{"head_dim": 128, "activation": "tanh_gelu", "norm_place": "pre", "norm_eps": 1e-05, "qk_norm": false, "bias": "all", "init": "normal", "init_std_o": 0.00322, "lr_head": 0.00456, "grad_clip": 2.0, "decay_fraction": 0.514, "final_lr_fraction": 0.05, "batch_tokens": [32768, 65536, 131072, 262144], "doc_mask": true, "train_tokens": 324800000}
Each number is 50 + 10 x the weight over its row's rms, rounded and kept within 0 to 99. Layers, rows and columns count from 0. The size before them is the row's rms in percent of the matrix's.

# layer 2 MLP up, 1536x384, rms 0.0381, rows 146-173, columns 0-127
105:44 46 54 56 52 42 49 34 29 45 61 43 55 49 60 49 45 55 58 71 47 43 51 43 33 47 48 52 38 56 36 45 66 66 50 47 52 59 45 59 42 39 46 51 50 55 51 36 54 52 43 74 54 46 60 41 42 40 28 36 42 56 36 48 43 32 33 47 54 37 57 55 53 49 24 40 50 47 51 31 64 47 42 78 32 52 49 48 65 58 47 41 49 52 72 44 29 40 59 33 56 38 70 41 60 53 51 47 56 54 54 44 46 53 43 52 45 59 63 55 31 31 64 52 58 72 51 63
091:63 50 34 48 62 32 55 43 55 54 61 56 38 50 52 57 47 55 45 47 43 46 52 54 57 46 58 67 54 42 52 45 46 51 45 34 59 38 53 40 67 51 48 43 65 83 44 65 68 52 50 46 50 53 56 47 44 44 47 40 42 42 34 54 57 45 55 52 59 82 59 24 52 56 34 53 51 51 43 52 56 57 51 54 47 43 45 47 32 46 49 47 56 58 40 29 48 44 50 39 40 43 45 71 58 66 62 41 60 41 41 26 35 68 51 27 27 54 48 62 73 70 42 54 45 54 52 71
094:56 44 49 49 48 31 44 39 39 41 56 43 58 47 60 52 29 53 87 59 58 33 50 55 41 55 57 59 48 41 53 39 47 58 55 40 66 66 68 46 47 38 49 56 52 41 42 41 61 59 36 62 66 60 46 44 57 68 46 45 47 45 37 54 57 39 44 56 61 37 50 47 39 59 56 54 59 46 50 55 66 28 59 58 46 58 71 49 46 52 52 52 44 59 59 61 55 48 34 59 50 58 53 59 44 49 75 43 45 40 55 33 39 56 36 53 46 52 46 49 39 46 58 52 61 41 52 61
085:55 51 50 55 38 37 60 57 50 51 55 60 40 50 49 63 36 51 45 52 38 50 47 28 56 45 56 35 37 44 41 72 55 58 87 49 52 53 38 61 63 47 53 51 36 44 50 48 53 53 46 60 50 33 59 49 47 37 45 67 45 57 51 53 47 50 48 43 65 55 40 70 46 53 72 58 44 38 49 46 59 54 76 59 47 56 41 52 48 55 57 54 62 47 41 45 57 54 46 57 64 61 51 49 46 50 53 32 59 61 36 37 45 49 61 65 47 58 70 67 50 56 49 42 54 58 57 49
087:43 55 52 64 53 58 74 56 47 50 43 50 56 61 51 32 60 56 51 26 47 66 56 43 46 44 64 37 54 51 50 63 60 16 51 23 60 41 49 54 49 47 55 51 45 66 42 51 63 41 52 51 33 48 59 53 52 51 49 41 49 53 50 49 52 52 44 48 77 48 51 57 55 24 52 50 52 57 46 56 38 60 55 53 50 33 61 56 78 43 44 64 59 53 39 47 56 43 38 66 56 40 52 44 39 52 70 54 32 51 52 51 45 51 43 45 39 34 51 52 69 54 51 51 55 46 40 43
062:48 50 49 61 57 45 51 39 46 33 50 78 33 34 53 42 54 47 49 51 42 39 54 55 50 42 58 63 68 79 47 62 54 48 65 28 42 44 65 36 50 43 37 34 54 53 19 51 38 48 44 52 63 38 62 52 47 58 23 41 58 63 44 37 54 59 44 55 75 39 60 49 37 57 69 56 60 59 45 47 49 47 56 59 47 56 60 45 62 50 50 53 53 50 57 36 73 52 43 54 47 42 45 50 48 42 61 43 46 41 34 11 49 46 52 45 56 47 47 53 57 58 43 49 70 34 54 44
053:54 54 47 45 64 52 55 41 50 61 71 59 56 57 51 32 47 47 58 48 59 42 52 55 47 52 57 53 48 58 65 53 54 43 48 50 50 40 52 63 51 13 37 21 51 37 48 54 57 58 43 34 48 50 57 56 32 60 42 40 53 71 43 49 41 56 54 53 51 35 40 41 58 44 46 50 50 58 43 57 55 63 53 55 49 49 74 62 62 45 45 48 53 50 51 49 61 37 25 42 46 43 47 43 44 51 39 38 55 57 55 18 56 40 65 41 60 46 33 57 53 59 68 45 42 49 53 49
091:58 48 43 54 48 50 47 59 61 50 49 49 52 44 47 50 56 53 56 55 70 63 48 57 46 52 55 56 44 47 42 61 32 55 45 38 47 41 59 80 52 47 37 52 58 66 35 70 67 61 50 45 53 48 38 32 58 53 44 54 42 36 49 37 71 34 55 52 51 33 62 39 57 42 29 46 56 45 57 53 41 48 55 74 37 69 59 44 58 54 46 65 54 51 54 39 59 59 48 59 60 24 39 54 46 57 55 40 65 34 49 41 55 78 44 50 34 72 59 58 52 43 71 59 40 35 46 36
086:53 57 42 57 50 51 50 58 68 40 48 64 42 50 52 36 56 71 55 58 49 44 53 57 48 45 63 45 63 52 60 56 61 57 51 49 47 47 51 53 47 54 52 49 74 72 52 40 69 55 57 52 38 43 57 62 27 50 51 68 50 59 58 67 56 45 39 57 71 67 75 61 55 28 68 52 51 51 52 47 51 61 43 47 51 38 58 44 53 44 44 34 58 62 38 51 46 36 59 65 59 45 44 64 50 51 46 44 41 35 42 52 66 58 69 46 30 56 63 30 54 43 53 46 49 48 43 42
101:70 57 31 51 39 46 53 40 38 49 54 39 53 61 53 57 60 54 55 60 40 48 43 51 42 67 53 41 43 39 47 39 44 41 43 50 66 45 72 67 47 36 53 48 52 57 36 51 43 56 35 62 65 49 52 46 48 64 44 47 42 48 43 63 46 26 66 59 62 36 59 37 51 48 44 54 61 56 41 57 54 38 62 54 34 72 47 36 42 51 55 57 47 38 52 42 61 41 57 52 59 47 53 80 51 55 50 45 68 34 61 51 52 62 56 64 47 52 49 63 68 55 50 39 42 59 49 29
080:54 32 50 52 39 34 61 38 45 37 51 46 49 52 41 43 52 52 59 42 34 49 60 49 43 69 60 51 55 40 56 60 49 52 56 50 53 59 59 51 50 57 76 51 53 48 44 52 64 63 41 67 51 48 67 47 52 63 37 47 41 49 57 39 51 46 38 49 73 48 30 53 50 51 48 53 57 26 46 43 54 57 38 76 44 51 66 23 49 53 64 48 51 48 49 63 50 41 37 53 45 44 44 49 51 50 58 48 44 63 52 48 47 57 61 50 43 55 51 48 37 56 50 66 39 63 51 52
096:47 47 54 44 57 46 71 72 49 42 55 49 36 41 58 53 50 61 48 49 60 48 48 42 54 52 61 41 46 58 57 46 60 52 54 42 47 51 56 53 52 38 23 43 45 67 27 36 56 38 39 58 53 38 64 51 35 49 53 50 44 64 50 58 61 28 30 64 63 63 46 54 49 48 46 43 52 61 49 58 49 57 56 51 37 49 51 55 55 36 44 55 54 41 43 40 51 30 50 57 52 41 50 48 44 35 59 51 50 53 25 50 37 49 48 35 35 38 59 52 38 26 81 64 50 50 29 44
114:44 41 40 48 49 36 29 45 42 54 51 46 37 54 63 45 59 50 42 71 53 34 50 30 42 57 54 64 38 71 56 24 41 45 59 52 52 45 51 44 49 35 33 43 51 64 39 51 61 55 57 60 45 53 61 49 62 49 41 31 47 48 44 42 61 44 46 60 63 63 47 35 41 58 43 37 49 47 45 50 54 66 58 64 29 55 57 35 50 46 69 56 54 48 51 45 50 48 40 61 44 38 47 55 47 71 50 28 56 49 36 34 31 54 52 51 19 56 49 42 54 69 57 53 39 55 32 45
094:55 52 41 45 54 54 47 37 48 22 44 45 45 52 53 37 59 53 73 61 49 63 58 65 43 48 57 47 42 36 54 51 40 49 68 51 39 36 55 58 46 24 46 64 49 62 38 37 58 57 47 53 52 65 60 48 44 74 49 48 32 53 35 31 45 37 66 53 66 43 44 58 49 44 52 47 66 59 58 46 52 46 55 49 39 56 54 55 65 65 59 75 55 44 71 54 52 53 48 62 38 59 52 44 51 56 76 44 49 27 38 34 52 57 51 48 43 49 53 48 58 56 45 52 57 36 49 49
089:44 62 26 46 45 41 43 53 49 55 52 52 49 63 58 43 64 59 46 47 56 53 56 46 48 43 58 59 57 45 42 54 56 32 42 41 65 45 57 66 56 50 65 48 39 64 40 56 70 36 46 47 59 39 38 45 54 66 21 52 40 51 27 47 70 40 38 46 72 48 66 49 59 33 65 61 52 51 49 50 64 36 53 46 45 53 52 49 51 48 43 43 64 54 68 46 55 60 49 71 58 40 52 56 60 44 52 41 60 48 55 53 45 55 56 38 28 47 56 62 57 48 55 40 40 49 59 48
116:37 59 50 55 13 40 36 37 38 36 45 49 42 43 56 34 33 44 47 64 39 53 66 49 46 57 56 63 18 45 52 56 53 44 49 54 50 47 58 53 48 24 42 51 62 61 43 41 58 36 36 53 66 44 64 45 52 43 43 39 40 50 41 56 48 52 64 54 54 42 45 38 51 52 47 36 51 41 48 31 83 49 56 68 47 47 45 52 69 60 55 51 49 62 69 57 61 47 46 57 49 54 42 58 42 47 52 39 44 60 56 53 49 57 55 60 30 64 42 34 68 60 46 56 54 58 53 45
098:45 45 34 47 56 42 45 52 43 46 47 40 56 66 70 28 46 50 67 47 45 51 54 56 49 49 57 56 40 55 54 49 55 54 66 67 63 49 51 50 45 35 63 60 77 64 40 52 61 53 48 47 68 47 72 48 61 57 37 16 68 35 33 61 43 47 40 61 55 43 41 44 60 50 46 43 48 55 35 50 30 50 53 48 45 54 49 38 52 41 50 49 50 46 63 45 62 43 56 38 63 31 54 65 48 56 53 49 46 45 24 45 59 54 56 55 25 40 49 39 66 53 59 50 59 31 45 48
111:59 50 49 51 48 40 54 41 42 54 47 70 53 34 59 46 49 55 49 70 37 44 47 50 42 68 60 43 31 43 64 55 32 37 46 47 43 56 54 56 39 51 40 60 66 63 32 62 68 56 59 40 41 47 54 57 56 58 54 57 40 53 61 58 49 51 65 41 55 47 53 69 56 45 41 51 51 69 55 43 61 59 41 62 37 46 57 41 68 68 41 30 52 57 40 51 49 65 62 58 45 39 39 65 47 55 46 52 40 61 48 57 53 51 60 51 20 57 54 47 51 63 54 59 33 44 50 38
098:34 48 75 52 55 66 59 60 51 51 42 56 32 66 41 41 62 56 33 52 35 48 40 41 50 49 48 50 49 47 47 61 41 63 47 54 37 37 53 58 42 49 39 48 56 46 26 25 39 40 50 54 60 36 55 56 61 64 51 42 54 59 42 47 57 55 48 51 65 37 23 53 50 39 52 35 59 58 51 46 63 49 52 47 41 47 43 43 55 47 49 41 32 61 57 50 69 46 45 54 50 49 55 56 35 42 74 46 46 38 48 50 32 52 53 55 48 44 59 42 86 44 47 62 62 45 45 49
106:66 37 59 40 39 52 69 36 47 51 39 55 52 38 75 44 68 52 58 52 33 61 66 49 55 48 66 38 48 42 47 48 46 37 61 45 66 38 62 79 43 55 42 49 50 58 22 45 53 56 34 52 55 50 62 44 49 74 48 49 45 59 62 41 47 36 50 66 55 51 53 54 46 39 34 37 52 58 36 51 51 38 60 44 31 42 49 29 52 55 45 40 36 53 55 39 51 54 52 38 62 38 53 58 43 34 67 45 43 52 24 51 48 48 58 54 40 56 65 41 71 60 57 48 50 46 33 47
105:63 52 57 47 37 42 53 53 42 61 59 36 41 64 41 69 58 39 28 63 38 59 43 38 34 48 42 35 51 48 50 61 54 43 60 46 56 46 49 45 60 51 48 47 57 49 43 55 56 65 47 67 40 62 52 54 56 58 38 35 38 52 61 66 48 37 44 50 65 75 49 48 50 61 49 63 55 30 55 49 51 59 48 46 56 46 54 36 39 64 37 44 70 52 35 42 59 43 50 49 53 53 50 44 48 44 54 43 58 44 59 46 43 87 53 45 40 39 54 36 65 66 65 53 36 45 48 39
124:60 52 23 52 46 34 51 52 47 54 48 43 38 42 43 57 41 60 56 55 50 58 42 46 37 70 66 48 50 49 51 42 44 46 53 52 76 36 55 50 47 46 54 39 51 62 41 51 53 66 31 50 78 67 50 39 54 73 33 36 48 46 51 72 53 29 63 74 66 39 49 46 62 53 48 24 51 55 43 44 51 45 61 54 47 52 78 49 47 40 55 40 39 63 55 41 54 43 44 54 58 40 43 71 40 34 42 31 57 56 53 29 42 54 50 50 49 55 38 59 59 54 65 42 41 50 43 42
108:66 52 54 68 52 38 50 57 52 48 53 69 37 43 42 38 42 59 61 53 47 50 59 48 45 58 57 56 46 36 40 46 58 56 47 72 57 52 56 50 55 32 48 41 54 53 57 57 62 49 49 58 67 68 54 40 54 59 40 34 53 48 38 62 61 40 39 76 65 36 35 59 64 54 54 43 75 33 47 37 45 52 64 60 46 41 63 54 61 48 44 58 51 58 61 69 42 32 46 46 39 47 44 62 53 47 51 34 54 35 45 19 30 49 56 46 45 53 48 55 61 42 61 47 44 48 37 37
112:64 57 35 52 39 56 71 37 40 50 51 26 59 66 52 52 53 33 57 56 49 63 50 44 37 65 51 55 46 44 52 49 53 41 65 36 53 54 51 47 47 48 46 48 59 57 60 51 55 56 40 62 42 53 45 54 43 44 44 70 45 36 60 42 33 28 62 49 53 45 47 42 72 51 48 57 41 62 54 31 38 60 66 71 31 42 49 60 43 68 46 56 57 49 40 51 26 42 46 48 48 29 50 60 48 58 56 42 56 48 58 40 53 66 36 48 54 54 52 54 43 36 55 60 36 54 48 63
102:58 66 31 56 29 63 58 45 56 47 35 57 47 54 48 51 27 69 65 45 37 80 57 59 39 57 60 42 41 33 59 66 53 57 47 38 48 53 69 53 47 62 68 37 41 44 46 48 59 67 29 52 43 61 49 45 52 53 25 36 54 51 49 47 47 33 44 66 59 45 51 48 44 38 47 58 49 51 43 28 43 51 51 62 49 64 66 53 49 45 42 37 41 48 46 58 39 34 41 43 52 51 54 77 49 43 52 36 54 63 37 47 41 53 73 33 51 71 54 57 47 40 68 57 46 52 44 69
095:47 49 60 51 51 52 51 62 61 50 58 45 55 64 68 41 45 43 53 55 54 53 46 49 41 46 54 41 64 46 73 62 50 54 72 56 38 35 61 65 46 47 34 46 54 58 42 40 53 42 43 59 46 47 51 36 44 74 33 47 46 47 51 39 51 36 55 64 57 47 50 32 51 61 45 68 64 59 60 65 38 48 55 53 48 51 50 40 41 44 46 49 43 70 54 43 48 37 54 68 48 65 58 60 47 30 62 41 40 29 26 39 51 52 42 47 50 54 61 53 52 50 60 56 51 45 25 41
076:69 54 55 42 47 38 68 36 48 50 64 26 44 33 46 48 75 40 53 58 49 44 51 39 45 60 63 51 46 43 55 50 61 61 50 48 56 48 53 29 66 47 36 48 46 65 56 46 52 51 32 78 56 50 48 54 44 65 57 40 53 69 50 47 57 33 53 57 63 63 60 55 48 54 35 56 53 39 47 45 35 58 35 57 41 53 48 46 45 53 64 48 41 48 55 51 36 41 49 50 46 52 83 52 49 54 54 45 50 46 39 53 54 61 34 48 39 53 58 64 56 29 60 62 67 36 47 51
085:58 60 45 56 63 24 60 59 44 46 57 53 50 48 53 49 52 62 60 63 44 69 48 49 34 46 49 32 50 53 63 37 62 43 69 62 51 56 56 45 51 57 46 56 49 52 48 42 45 61 33 63 73 63 52 35 58 62 48 25 44 49 60 51 48 51 57 55 52 46 57 65 55 58 45 43 47 60 45 60 60 39 59 54 41 45 50 46 46 44 55 48 41 64 45 45 46 46 53 49 52 41 37 41 36 50 48 24 54 44 47 53 42 59 59 39 34 63 58 52 49 36 52 42 52 61 48 40
# layer 2 MLP down (transposed), 1536x384, rms 0.0249, rows 146-172, columns 0-127
113:46 55 47 69 67 62 56 51 57 56 69 45 52 49 53 52 45 47 42 62 65 33 28 54 46 50 34 40 46 59 48 51 57 71 50 58 42 44 39 64 41 50 50 50 45 58 44 45 49 49 63 48 42 43 39 67 48 52 55 40 49 48 49 44 28 44 56 25 43 47 64 52 52 41 50 62 59 45 62 42 60 38 19 48 43 64 50 57 50 71 35 52 29 52 38 60 46 43 56 68 53 45 43 51 45 59 22 45 47 51 50 32 33 37 55 41 59 52 67 67 57 35 54 51 65 44 36 67
094:57 40 52 56 48 70 64 64 76 45 47 51 50 76 54 34 50 38 43 62 59 32 45 56 38 41 38 49 54 64 56 57 40 58 46 46 46 55 40 60 33 55 68 47 67 43 52 41 44 69 45 38 51 40 31 62 38 63 62 55 74 59 47 71 24 56 39 46 47 51 52 39 39 59 54 54 37 66 41 40 36 46 62 65 56 57 41 48 53 61 53 20 38 51 75 59 48 52 45 58 38 37 65 45 49 45 59 52 42 54 31 66 55 28 58 52 71 47 58 70 34 50 55 52 43 50 47 62
099:53 47 36 45 28 59 36 55 35 63 60 64 41 62 46 56 47 34 41 59 57 37 37 53 42 62 46 47 58 62 60 52 54 70 59 46 42 50 44 40 80 50 47 63 51 60 51 48 42 50 47 58 50 39 61 45 33 48 45 39 41 46 60 52 62 60 50 56 46 40 38 54 48 41 51 51 61 43 50 60 55 56 50 49 50 67 48 57 24 72 56 56 56 39 47 60 49 40 43 48 53 58 39 44 49 57 48 66 48 67 55 54 49 59 30 69 41 37 42 60 32 62 59 54 27 52 56 62
091:29 47 52 32 47 62 54 33 35 56 52 35 61 53 49 51 54 47 47 44 41 39 40 60 51 62 34 43 51 42 70 35 40 43 37 52 59 70 55 67 53 45 44 49 63 47 48 35 58 49 46 57 48 51 53 51 49 70 45 36 62 43 55 37 45 61 54 45 55 52 62 47 52 45 48 61 61 50 48 36 55 41 24 57 55 46 40 56 30 60 61 37 52 40 62 42 53 61 65 38 53 53 37 46 50 53 73 40 36 63 54 59 65 49 47 27 50 62 63 50 42 50 54 53 48 45 59 54
084:54 57 43 67 45 35 47 35 45 39 33 48 55 57 66 57 66 51 74 56 38 55 51 47 47 55 50 41 33 56 56 34 38 48 57 44 50 52 49 45 41 46 49 45 51 54 43 55 32 43 50 61 56 34 55 45 49 50 47 63 51 50 54 48 47 63 63 42 41 53 56 62 60 54 43 38 57 31 53 55 64 39 58 54 55 47 57 61 54 60 39 33 57 41 36 39 34 60 47 56 46 52 31 54 44 54 42 58 71 57 55 49 47 40 58 46 57 53 53 63 52 46 38 45 53 56 64 53
064:46 54 39 59 54 42 38 49 56 43 75 58 63 45 36 59 62 49 33 42 40 45 41 49 54 52 55 40 44 42 50 49 47 55 44 50 68 44 53 23 47 59 64 54 63 61 56 41 33 69 48 52 68 51 34 59 46 38 45 68 68 34 47 49 55 57 50 54 38 54 59 53 56 45 55 33 39 52 43 43 43 54 40 44 56 55 45 64 41 44 64 52 55 47 48 48 49 70 70 36 63 56 49 50 47 59 30 50 48 45 48 65 55 54 41 52 51 45 44 64 48 42 51 54 39 59 47 58
076:53 49 47 43 23 39 36 58 56 52 42 49 45 39 58 61 58 56 56 43 53 48 54 54 49 49 51 43 51 52 45 39 43 61 55 44 42 64 47 44 39 59 64 69 44 49 73 31 52 33 56 63 56 54 60 42 60 28 47 39 50 40 44 45 29 45 51 47 39 76 67 64 51 57 48 43 54 47 55 41 35 37 44 36 48 41 27 52 30 54 45 63 56 43 62 62 28 56 58 48 51 67 48 44 60 51 44 49 48 47 53 73 55 50 51 48 36 54 52 47 65 31 48 41 44 51 41 57
085:61 36 58 34 48 44 52 22 50 53 51 55 59 55 45 52 52 46 42 53 41 72 57 44 42 53 62 62 35 55 45 30 40 45 48 35 35 51 43 46 63 54 59 45 44 63 50 54 52 31 39 51 44 73 52 44 56 32 47 43 43 57 55 52 64 57 25 40 47 42 53 55 65 67 60 30 50 41 39 56 46 34 43 62 55 54 56 56 55 55 30 43 59 45 56 45 79 41 28 55 73 52 53 42 57 50 34 56 27 50 51 59 54 42 34 53 59 56 47 55 42 50 42 39 47 52 58 71
072:47 39 46 43 52 62 46 65 45 60 41 51 50 51 46 38 46 58 51 49 41 47 52 43 62 60 56 50 53 37 55 48 54 50 25 43 57 28 54 45 30 47 50 53 47 30 44 56 62 45 48 47 50 34 38 65 58 42 48 61 40 38 50 61 42 50 30 35 47 50 51 36 62 49 64 54 62 53 54 51 50 66 61 59 45 29 52 58 69 39 52 69 55 54 63 69 41 47 50 58 53 52 63 55 54 41 68 71 46 51 54 54 63 38 51 59 61 59 43 40 32 54 72 43 33 46 43 66
122:62 58 48 45 60 61 61 40 69 60 45 49 59 60 44 63 43 46 41 46 75 46 32 53 43 43 52 44 43 38 49 46 55 54 68 43 52 17 68 39 30 60 48 34 46 66 69 44 27 71 50 59 60 43 70 42 46 53 62 62 31 42 61 59 46 69 38 50 49 45 62 60 51 49 50 44 57 63 38 38 50 50 28 32 54 57 44 48 52 42 42 33 47 52 39 41 53 63 54 34 42 55 30 66 56 44 43 55 46 44 62 45 45 43 65 58 47 60 46 46 55 78 53 49 57 42 55 37
084:39 44 49 40 54 39 35 47 60 45 50 53 56 43 57 69 47 42 39 42 49 41 57 49 54 48 44 30 54 43 41 54 69 55 45 57 59 66 49 53 61 38 49 33 53 48 51 49 69 35 46 46 27 64 49 60 50 47 56 59 67 53 53 52 67 54 48 49 50 57 55 36 31 52 61 76 51 37 42 48 37 47 58 45 53 63 47 49 41 50 58 43 51 44 50 55 54 37 50 23 49 51 26 53 57 49 41 53 41 60 66 46 58 37 50 29 41 37 38 28 59 41 53 51 66 43 55 38
105:44 42 49 54 53 52 46 40 66 46 42 49 49 58 52 58 46 52 44 49 44 45 55 39 51 42 41 27 60 59 42 63 32 46 55 55 66 62 46 51 53 48 52 16 51 34 51 50 53 45 70 32 58 52 47 45 54 60 52 62 38 47 34 57 18 32 57 44 47 47 31 50 42 46 44 37 59 59 57 59 53 65 40 64 53 69 41 47 57 49 52 38 51 33 55 43 57 50 69 47 53 42 63 55 57 56 45 51 37 55 49 49 41 59 46 54 62 47 60 56 42 37 59 39 52 55 56 46
094:50 54 61 46 33 40 60 52 58 41 51 49 49 55 34 63 36 44 76 64 69 41 58 26 46 31 64 56 59 50 44 41 44 30 47 70 57 57 59 67 56 46 51 58 54 45 30 55 57 40 46 65 50 45 55 36 42 50 59 59 61 46 58 41 43 47 60 60 43 37 37 60 58 44 37 59 47 64 40 54 42 65 52 70 45 40 47 40 34 44 53 38 67 58 49 47 52 63 41 43 68 52 51 63 43 54 48 38 46 38 57 35 45 48 54 34 46 54 56 52 55 55 73 70 61 65 41 37
075:24 43 41 61 37 46 44 55 26 48 47 59 50 47 31 65 60 43 66 40 61 35 61 41 38 63 49 62 55 57 61 41 49 53 53 45 33 57 41 46 51 53 56 43 55 61 61 43 30 44 54 71 41 37 56 37 49 46 39 52 45 43 45 49 53 60 47 46 51 65 65 63 39 42 53 60 46 56 49 46 49 26 45 49 67 41 54 50 35 59 54 59 59 42 43 52 40 54 56 51 64 61 65 56 48 57 59 53 48 29 49 44 36 60 55 62 61 46 51 47 50 62 50 59 42 51 48 54
093:71 53 59 59 52 55 48 40 58 47 42 64 60 64 62 59 61 42 46 40 47 44 49 74 51 43 50 48 55 53 79 46 43 59 56 48 49 46 50 49 46 55 40 47 36 38 51 39 39 63 62 46 52 65 50 47 39 67 69 56 54 51 65 58 38 60 57 49 47 54 58 49 37 55 66 41 41 31 54 59 30 35 51 42 45 55 49 50 55 44 46 55 42 55 42 59 52 44 43 47 48 45 34 45 63 59 52 36 48 42 49 53 53 51 57 50 58 57 55 39 45 54 31 38 47 53 79 54
095:53 57 78 58 48 48 38 47 61 46 63 43 40 64 56 54 47 23 51 64 64 37 66 49 42 32 76 44 46 51 54 46 54 54 33 57 47 51 46 56 25 54 59 45 56 56 56 42 55 49 81 40 47 17 63 41 39 61 39 50 47 30 63 48 61 50 29 71 55 46 40 44 56 48 52 69 35 48 47 59 48 46 53 48 42 59 46 56 66 30 48 58 47 52 51 48 43 30 35 52 52 60 40 47 52 52 54 52 43 44 35 37 55 50 56 41 56 65 53 40 52 45 76 66 47 47 55 47
087:42 53 52 53 48 26 59 64 35 50 42 35 45 42 45 62 59 55 49 34 73 55 56 38 61 46 45 34 48 57 49 46 59 44 44 54 39 40 53 52 51 43 43 42 53 70 59 37 60 46 51 65 58 25 38 52 48 59 53 51 53 48 53 34 34 43 49 45 48 58 45 66 48 40 38 43 45 50 51 50 35 57 41 53 50 50 59 58 43 58 35 43 57 49 56 41 45 43 55 52 43 37 56 62 64 69 44 55 40 50 59 50 59 47 44 46 43 39 33 47 54 63 66 42 59 55 31 55
112:43 43 52 58 61 63 45 62 51 61 36 56 64 49 39 48 69 46 60 53 57 37 58 54 47 42 60 55 54 29 41 33 55 57 54 47 65 60 68 31 38 43 37 68 42 47 40 45 65 50 63 56 53 52 48 39 59 45 44 29 41 44 46 61 51 55 67 55 47 53 40 41 43 59 46 81 54 56 40 63 38 53 55 51 42 52 36 59 27 66 25 58 52 62 58 62 53 43 25 46 42 40 45 42 43 66 42 46 52 27 60 58 51 49 42 59 42 44 46 40 56 46 49 46 53 70 40 45
096:54 40 52 60 44 40 58 44 31 69 44 33 43 53 42 45 70 48 48 49 42 39 55 55 39 52 51 58 53 49 49 62 59 50 34 35 70 66 47 57 41 41 54 53 38 38 51 50 43 43 59 58 58 61 44 79 65 38 52 62 54 57 53 44 52 59 59 45 56 29 49 43 55 45 38 68 42 60 32 63 50 33 57 50 39 32 61 52 43 46 54 51 56 60 50 39 38 58 53 45 77 44 46 51 58 47 32 60 57 48 60 57 64 44 58 55 44 51 36 51 51 57 45 52 52 55 42 45
097:56 27 45 33 50 45 59 67 36 52 41 34 63 38 43 58 65 42 52 36 42 48 55 34 48 56 36 52 58 52 34 37 49 56 46 43 50 43 29 45 49 40 65 56 53 66 63 40 54 44 45 46 68 20 53 39 57 58 46 61 47 50 53 67 60 54 60 47 50 45 68 54 43 60 39 41 52 65 47 28 44 61 38 40 51 45 38 43 46 42 43 60 45 47 48 38 51 46 37 60 56 46 48 52 51 52 44 54 74 41 57 49 49 48 40 53 57 38 52 48 57 40 51 57 62 67 41 51
098:57 42 55 42 49 59 47 53 30 51 67 43 26 55 51 54 56 47 46 65 53 38 46 54 46 61 44 61 58 49 50 51 54 51 43 63 85 45 32 48 60 37 60 65 52 66 48 56 61 58 60 42 61 34 37 66 44 44 53 46 66 55 56 44 43 48 46 41 43 36 70 55 70 53 45 43 46 74 49 39 57 55 45 63 44 53 50 49 57 50 53 39 59 37 62 54 53 48 67 36 52 44 48 26 52 44 42 46 24 68 26 37 58 51 50 52 50 57 54 76 49 44 50 52 47 57 41 49
122:25 64 57 50 64 49 64 52 53 49 68 59 42 48 38 49 54 46 47 51 68 27 42 52 55 67 50 41 57 48 53 51 59 43 56 33 58 48 46 57 35 48 50 52 50 48 65 55 58 49 54 49 34 58 44 53 46 62 53 37 45 55 42 68 68 50 52 46 56 46 51 34 52 48 52 39 47 54 37 52 58 58 28 56 63 48 59 44 52 44 55 19 59 59 49 35 66 51 42 57 49 59 72 58 42 57 36 58 32 65 66 31 65 53 51 53 55 64 43 47 40 56 32 59 45 59 51 62
106:27 58 61 43 60 54 60 43 58 50 41 50 61 33 40 50 30 39 46 52 57 44 45 74 56 50 44 54 67 69 37 52 46 38 54 48 45 50 53 26 42 54 40 54 66 26 64 45 40 51 62 63 50 66 47 46 60 77 17 40 65 54 41 46 63 53 54 33 62 62 46 52 52 65 54 56 54 35 41 34 43 65 57 44 54 44 68 67 44 50 44 39 58 37 54 64 43 56 49 59 39 61 54 41 52 38 60 50 50 51 62 41 44 56 53 53 63 57 46 52 42 34 52 55 51 59 47 49
104:33 52 73 43 68 60 40 71 35 49 43 54 53 55 43 53 62 53 61 52 49 62 49 68 54 51 30 40 58 50 46 60 68 49 53 40 64 54 42 38 42 57 61 36 42 54 42 56 62 53 60 42 70 44 56 45 36 37 44 49 57 62 31 48 59 48 61 41 76 45 68 43 61 36 50 30 65 35 67 50 34 53 45 46 54 72 41 50 45 59 40 49 44 32 56 64 44 36 48 40 56 32 31 59 58 66 58 35 46 60 39 51 44 56 53 45 62 45 40 61 53 40 49 50 69 46 53 49
119:35 46 47 45 41 64 68 60 47 49 56 36 67 50 29 47 53 45 55 43 43 42 51 67 47 51 40 68 51 60 42 54 66 65 53 35 50 43 61 53 44 55 59 51 52 25 45 60 58 47 40 43 60 60 56 44 45 53 58 51 50 53 43 34 52 51 57 57 48 52 60 56 57 51 50 45 49 56 45 38 38 63 60 58 48 65 60 48 68 40 48 68 46 60 41 40 38 48 46 63 42 66 60 24 52 49 47 46 47 41 34 41 52 45 37 58 41 50 40 44 59 50 33 50 26 59 59 42
081:45 45 57 45 32 47 40 30 56 55 49 81 63 59 53 49 43 52 55 46 79 43 45 35 65 47 43 47 40 46 49 54 64 49 50 43 53 51 60 31 53 44 34 64 50 44 42 56 50 30 39 45 69 57 48 53 44 43 59 41 52 51 45 41 38 68 70 57 35 56 48 56 45 49 37 41 48 51 59 50 37 48 46 43 55 56 56 58 42 46 64 55 36 43 50 46 44 46 62 58 48 56 45 47 44 78 45 56 54 49 40 58 50 44 55 69 50 39 54 43 61 58 50 48 50 48 43 47
071:52 42 35 48 42 44 56 34 50 66 51 59 31 39 48 56 53 23 45 61 68 74 52 44 42 33 66 59 69 49 52 26 55 43 36 38 53 50 50 43 34 43 52 44 46 81 52 50 67 55 38 49 44 57 31 47 50 53 59 65 46 55 36 39 50 52 56 38 41 57 46 46 36 50 59 35 38 70 36 60 47 38 57 48 46 50 60 43 51 48 45 50 37 38 46 41 51 63 43 28 44 77 40 53 43 48 55 77 42 53 45 52 30 39 49 46 46 45 39 64 49 38 50 69 61 41 55 60